config.yaml
n_kv_head: 2
head_dim: 64
norm_eps: 1e-06
rope_base: 10000.0
optimizer: "soap_variant"
decay_shape: "linear"
batch_tokens: 65536
doc_mask: false
steps: 1905
Each number is 128 + 32 x the weight over its row's rms, rounded and kept within 0 to 255. Layers, rows and columns count from 0. Numbers have three digits each. The size before them is the row's rms in percent of the matrix's.

# up: layer 2 MLP up, 512x128, rms 0.129, rows 193-217, columns 0-127
# down: layer 2 MLP down (transposed), 512x128, rms 0.0951, rows 193-216, columns 0-127
up193 078:098130126149120182151133107093149161125182101175133130081114162125152133182131148132154113085161133101102144107135141153115117074160174102084143132073169134110127159144112069139089094106124094179147180145172117070147125107152160144130134111097128121124049067176166128123101141136138184085150134139157123109059154184068122106158117087160139076112110046184119081127112061074127128091159
down193 100:062149140122128096170089094156047139093163040118142094133173077107083089126157175151108149089164132137133094049097166115158151174106123143104152125098164070145164096146102114150184105115091147068153087145153134132147142094106113139076153142126126116109096184124130144101072150103178105112159085101098095128127099133111111138142102178106103113154176218101120116159126115147138092145092
up194 098:145135103136137152207182173139112096101089085131109170152087132104161112095095126099114095140148113100120087130172171132106174152154147162107151159198097125117069153083142108147092152135103055116127128137120114093090139149135141145034132068130152137131068140087142188094125146141105086118144110162129097133086090169083104105168190090104136139125208098147110134089108104127110093052135
down194 098:083160158078171110105072161114105081059111217171118121155131155073149147125141139170064134126126112126149158159101109169081126113130117125097065068125134133123150129069143143132114109095142067120145117174139098124115123110039138182144171166148140115127149147101160089159185168145097141113122165108079111115141142079118117159079138081121122150145131107185091065097104148085144101097172
up195 075:169079102104130077130143095157096183127126114124166153103112063184116098163118150110152180056190141081100125112173213146086128162159147140093116135146097160112105078096084116128095152078135100141079162120134186110146086119093147140108125135111110119113118107058116183158126137125168114131122103089148120104214139178088136158099158128111132174163129168122140147133140125149217173137141
down195 081:140096210147159073111132069151122134137132171102115155127125130082097132104146130117122125104148191112096101130141119152181148034103132108134170119132125139156079153188172073154020131127150119107149101144147137158129169107089132128134156175154116112109065166128110101151062154134099140137159119111062098118162090098116155119127118051074150142087135063088115129133121107124094124137189
up196 095:133156093114154111156121166129193105108123166119113138127093144168168118152126226203214119143088169133150150134145153148141104146133114098127142146136162189143119084147140093128042112051119134119093105113125158078143089156126088157108101113086136138156152158137196134151159095134098103117096128151149122108105132152124127059145103144164091151172167149181193137109099218123131105157129
down196 082:155067155182105153184060115130087112108129089122127159103087206199111140118089124140095110158124093108105125080119110100152111101164129058089133089140153185094152128154122120136103087111111121086127122144109113105136163104200137114157157116138104121145091118091099117110138102127147194108121112120128224135143107137114132082121125203167166168121132160161164197066182113122165120133173
up197 079:137123061132084117121145168163118129106135157148161124130087137098175162119194111115106091108141059172085096187117156098029103128171089105136073124103112198135148092146119094149111139172141114139106129112073096167091172131102160151112119184079154108106112150098163116148151144155129166148148143057129144123119122084183088123117146101129112083080153146179099103175116070093125182108152
down197 064:107128126110144117108144073106144082107089121174076189088130152148138124180130127170068116109108155091086114149175142157177135145103105106154136110158119172135119128140165137125172068080115142095176080179152111137122103136089164136134055157085046153159072108139133059144177132076093126104106135159100149085168060110149088163155118164120161180178099122158169090100117110123149127157135
up198 111:139152122135072102099124178087190151126141131163119143101104178166123151089162100105165130068131176140116096172144112105121092161103112157136179147153172164189123217152155131127190169132080081172067108092155143152123136074118194127132080141153099133085164149157113149179095095107179094130134139160118079125080146139095110079143099132131132130177139163165141156164122112103143054127114
down198 110:055107175165124143178093145141083159169130156114152185131133174123156082120142083142162081102137116183120145157162110108143109137152122113167119102131051111112107107089087148122125201129167140120159185117138149142118049197116177083121107108079144138134130131213093130122158151142061131085155127093084134130148143083141148125087126142162123171145115129107078067091154102123152167149080
up199 101:121148110172142146146145062092137096111201102149159158156098054087190083104162111183126136098138100132164144137108135174082144130135097178115097157097068140206105145162136139109115091117129092111128068120160149127076124120146121148145122154106174083147163106137128094096112049145137147113092135137196160139165044146177181113135161124142102167169127180092124108145081146134145150113158
down199 101:143158162154103134133111111043139115218102132116129143129127141141134085144105108071132171105106113106136113157135118113136146139157124096159120168121127119122117144148158124124192108141070129191154164101055121166172066115099020133119138108118119187097058140110197155132159143094106113136119131068144115102089157197142091155123169108113111090073112144174127125087129127078149153178155
up200 090:111145110097096143130147138136080173108105090068173085117161123183125193119158098145115139108141158073137121147140092127112069167128134173176164164186192145142113120197085118126103169120114120095098155125160158157158153165122151107096114163131129138049152173156146131103108120104166152151171118120136077137179084127085138075157126140161136131110137010064140131148107146110125092172130
down200 096:151129128171100182167119139158139129153123111144224106129088124128104106084121131094123145078213108105187110089093044103104145136151149117089090125099103110127117105142160130171109180183143180119135155091119073119128078113105140159137144104086145128116103105101169085176074133118155129144153148133122181101157043137091147130104048165065124165096096128144137145129150142101064132145130
up201 106:121116116148139178145174145125112131126139115168119095137133143112065134115106121062184172127075104157099143082155074104093130091123182177128183132138131120100093118117104154147089156120124121133116161199147134169080085095141143063073095147106170173137091129142140102157152091099133158143081134159176129109119184124121113071158107064087052150158089143119117071168133152168145153055167
down201 103:140157140117096141121106136114100187158125162194115112134113106111159144140143123155184200177194124130083154084134101150110172095153186080083143089156134157091143088142130157087103108157151136151097102077156152101136114066167193177044081150160142114134128094169083125179134132138138151125108177141179188083127132093173125105135162150087103091097112143128117098152103170155088088131098
up202 113:147148125076183089132098155095092125084142119098076159098128155117130107125149124066102117124123118130115136151109129059082086145134080066163119104133118206119074099119123143121106098093079094114173108139143140186100124079119117103061133110164108154130073078123159176113128106154137121108188081150093105118132095171118088162182108120126154133160196151088120114191131040172132145091122
down202 109:163115164119124034146187105207104154076086175134122130116129124119153186136137145124144115110120170067125135161067086152103139054133162114111111156166148157079069134127132165111194131184121147156116101134140073108141115135095161075139101175102129175122128142134160163125140150118172147079167105112162057153122096141100132102164108136148109178131168071153144181100106090120095158120092
up203 084:158104065081095130123109101137132122099123166151152139155102086053103140105110116129150095120096168140159072147192171102048135145133137112120106179125155117140120144090069117123111123092116115133174122118179152074090057143154119103102160133125095136125140140124110135151162192079217138111146136098156104099124124124133096061074166128134145162193085113175151139090122162112165163081194
down203 081:096076119118130112107134101157142114155106098141141118140130148135164108101055113075094181079153229066161130161138162120181079101158134140070132159158150134131088147122132111135174108171173074150144123107138102168146111152178111094114190082138103090154148088111117201083066143141087160153149099156088131111161098148176116173133103155129125131149138162148146118107159077070082121153087
up204 114:093144105100132154075107068151114177099186112118113114122146160128103170138141080046110142161120181125080143141104128119139149136049158155095133147135070089153114157081100131090067187067128161118109079168109147142126112120131137092092149076114133132164146105185148129187123128127118125174106077149150083113163147092088097143102105067097091141137160179092146076121092104092072109160145
down204 097:112114110142188114086102154068110115147158197114146170202138106142120134130084118163110195111121078171181142170199163141094177124124129125139115074107095096097120168134147113178138172168157093089124121083130089161151152115160173121163186073102097121123117162143098105133091080130123136084148112142155159094146144063123088151151138167120154119132109139211114194117110125161085089124146
up205 127:177129111134135135136141119150116103036141140143106143151080110109157116071167174167118133144170154120088075156136150086146110101044169153129153175123104146125164093176109071183177147140133126144141194150126115122120146123141105099158113155106058092080077102126126108126147106097155154161095165136144063118122131106090203128154181114081116170125125092148183120145115158105176182127191
down205 120:105129112144091109130135169141215110056153101150090094047126040138089145136090118111144135175096125121130107141141081089108129112088153154072136097123138145145135162127100176167145193170155053170144101197155137140087089122155085100097142154133163139115087129087112179113125109172061174114108137076136143113090177150129168126127078114114123133130128119168104116116100135140091124179168
up206 083:127169127133098094165141141063163119140179176210073137124130123132149080154128153105121167121138183119092159094170109143114168157125131114150084149146060167052150201100147152110069165092096121113137173180115121133167159121155121107099114135104116140116137112096151094146124135169102143146100119086161112106171158202126142158118149092175092207141149181117163081098171118175138098116165
down206 084:106181141135201124129135141129119098152133133139173159129140119063143084176161087089079192120128143121157153133129106206127134144150107090162141172118144141105155103128169110129152103116121078169148149092123106101072109101141102172147038101181161056101117056194135161179138136167137068157150113162055124152139130120147171120127124147152144088070116119122121110112140196131157155137153
up207 089:138095093137127058112150091096091094159114088114176131084108109132128162124134111083104085145185120095110145108123128086134132114052141084127118130104175131177117145182097152151117115118171126152156189122162124183104071182212154135062111066163088134084135069122112162076118061110111178101123180121094101106143129106128126123122160127073099114146122132121146131131162091117097086181178
down207 099:147062126117133089136178113120131180139134098130139109134094149117113182150111131104111112127161188105112170119131118060150123096102120107122131155069034087133097114130124092107141114148159102126138094101159160186139170154188132148069144128101118163102146187094129114099107121100156145114172149098182107062170149110120132118043201160152144089174192140119135138157143181112056163118116
up208 104:147162131093090115170144148083098111130137141063170164105148148094094162105113137149185113140114160075045082147077109080139093171131118140166103065096091149123090150161072115128113065122127153162175098166135104166111154108073138146101132111132134170118139088108149097187112140081150120131157101107076144119169162140102089157058128095069126105132158140070137117144174191133107131187112
down208 106:172110150109154114101146140148118116100104112108137149131133105123077070129148165114147108131153155170175136099107140180140102091125090140155187078192145119144180075172145178103176099089120103126120131107116093157097135107164191115174140150114125161159096104115099142097140127174060110090117114154032142154116114078201032133102162120181127080169090096174110139124080115129134099134136
up209 093:160202115070096156142173139109129073042130116151110160149140128119168140124136131119136097075159148092095094108155162123106180177127170127165108114079103157066165115118098112082118099176105063148127160115119128122158144058148110190085101162127084138158150112113172121104147138128150135108123098080172096114097093180162128120089184163133128147095185139191173143180090113110114161135158
down209 082:068079097197164126173186100138104147194126158162140123121100158175184108159158146108160086214145123146125105153068124132126104109129153163089119091097176100136097152112149080113168136123116146090117099167089088088129081135138093162149085086139118111151132180135143132160139077090106125137188111174095087134087198140097139173150152142171144137148100128146133173100074134126122116165068
up210 088:090121184120151164160036129089146038125177113132139121104129148197113181155143165128156071113112111126104128085141148114150125148111163111112087141190147165224118107173090122112123091090126141170134123114115162157155138145089084099147129117167156151156124133100070111109132124164140115095109118096140113087162176105152120090122107130152075152046174145120185101162180089155096127130106
down210 091:158140097136148118087161094107112172177140149142116098141118132119209091088090104155099071120130101077093153183147175128160045098142112109106151110090195159172152111093136096124069143104165132109087099146110138119145106098096138114128174147141156120119097112121173129090148092074165120121142171177195199150077128118154061085107136132110135133182096174123165131073148067128124129154141
up211 086:132111105069133127137160121152119125143131152125102133070138117129109088059108120151099135108156115144153128140034167125122117094129078111149106148104177153170104116130073129139118174127135114091128047113145120117056088144162108077094152071108149074128061084148113119095163111155158127170110099085140129124100145102131132090195094121097116063184094166124176134159161143163113072159210
down211 092:126212163142154113116187122158158103135144145098111137136105126131103152101152168128123164089187185107143152122118157113139046140104213111177147088089112120126145108138160150085179080147124115120204155126118100155153133113169095161123155185172144115135090170122110138156125145119195132187114133162124140160105135179235152155178107076131099139169090106136130137135113141134116179160101
up212 102:094163106170088113136139088120154076107133117123148111161133175159113095072161103167064126092088127150142119161096170157195145140126119165148141168100110132097152114113171135055115066141060176133095100105133181114112104104136147163085100107139106141112110167167130061081125172145173171076078110125169138161118141152064105124198112120121095108082178118082124125153116107067159129110163
down212 108:108087136156147143147140180111162175139100121129103212133107171130141121173141105095131174142172087126140141107119137117108103141136095150157098158121117134128151149176136100083145103142190173125176151151054097138183125128132089132148137120089120111156153123188191092101223081086136150126160137077085164101144083157131155135142066123164173079084062132155129175166144169086141119164165
up213 099:095144078117123162178119188161099080149121096132115096159173161225124106097113133110095112125139097085125153185146127184099139084108132201129113126110134202105172075186150094119126106158099086145114153145134104161132121170128115179121186168113125121095127173171190048131095140132203166154113152076132141145094107121090128115100165100102129137111107147095152111130110111127159105116185
down213 092:084142163179088139153119128173137152113144137148152118131150140127076086132135089190154093181144083095171137106134126132104132229147150172138143114130093159109146150141102132087137141126130175151137112079146177168154117152184163162155124180135122126148139155128190097098172142132169121164194139129069183181152070122172114172140178119095133171164107130161157116184087109168151134079067
up214 103:160160125188123068108159094126130170129154131136139131125109080166105112135134116113111118142125159106074119161126155231137130136105092126155069141096148116128146221155166111187151111070132136175199113159201085128119176091126084100106120088180102125096096099142126149088137150049095148133108120180166125088096144147126187148142110140107105112140139136119113142123130152095166206161156
down214 100:114101129079076190145127131194094131137119096122181114112123155134113084113129138147141137126164166167104113080096128169161164107110092117134108171091162085113090109065164165104136211120091179131094106166117113110133167171130119129139150134057155153108175167109120087149126083086125087100145055143126063164197140152134071099086105162085155154155168154123139108128164189140101151155131
up215 083:089152112181065104144158122161147131053104126139162120087123168133091130117190175113144169121109088108119167167085182092097178108116155097184139090145125115176127139111144100129089133136102123122172116135135152113145047115100100153107147068172112161087193168123166105074117128066163104126166126123115133153114091140132111226102125167177135091091120149147093081076115097131156135104155
down215 076:107104115099094158095165121075171181163155118146092055110145108118166156115109105179132117136106160126124166122128170076235127127111130171149113089137142193151084110109120153169136164159155123153145127132177119154146179091082127139150123160154146093106118094145103076087142175120167105089141139138178112103150133172110172079137161116137160130147101086101109059116146163066071111097199
up216 100:090098143133127136119140177175146185152166129117179135077121172149140140118091127138109178096163135081127100082157118115147065110112206148114161185062179125153166130087109211094064150108113163098113097152130119094085103105118133104094155128111140135104139124231102134150088160116079142169130100139178130151152164053106123099141136136087111080140163120084154109117123161103108166106138
down216 089:132121147142167176124104173128086112166195117101181098101167148090092135146003095140074123143116070127149121129178123091090129082143100113102142059150144136155145171121120139121114130158135114145154145061131108141141142160134142159166079142103093155168123128154141162119132121104167141093178142127116137098146130151099091089187108135072194161156143125133137083078162106101163082076195
up217 124:091096115096167151106138119154101159101147152086114171102111177161081095103125111194116152138100095128167150085133173078061167221085127120091133078160148137137145083166145174077083135094143162136142124087138151140144170089098103140111130097124129120079152126112162141156197166148110105085064125123168098136075154110100115210122126127193131079140107142075114140128120104089124155116170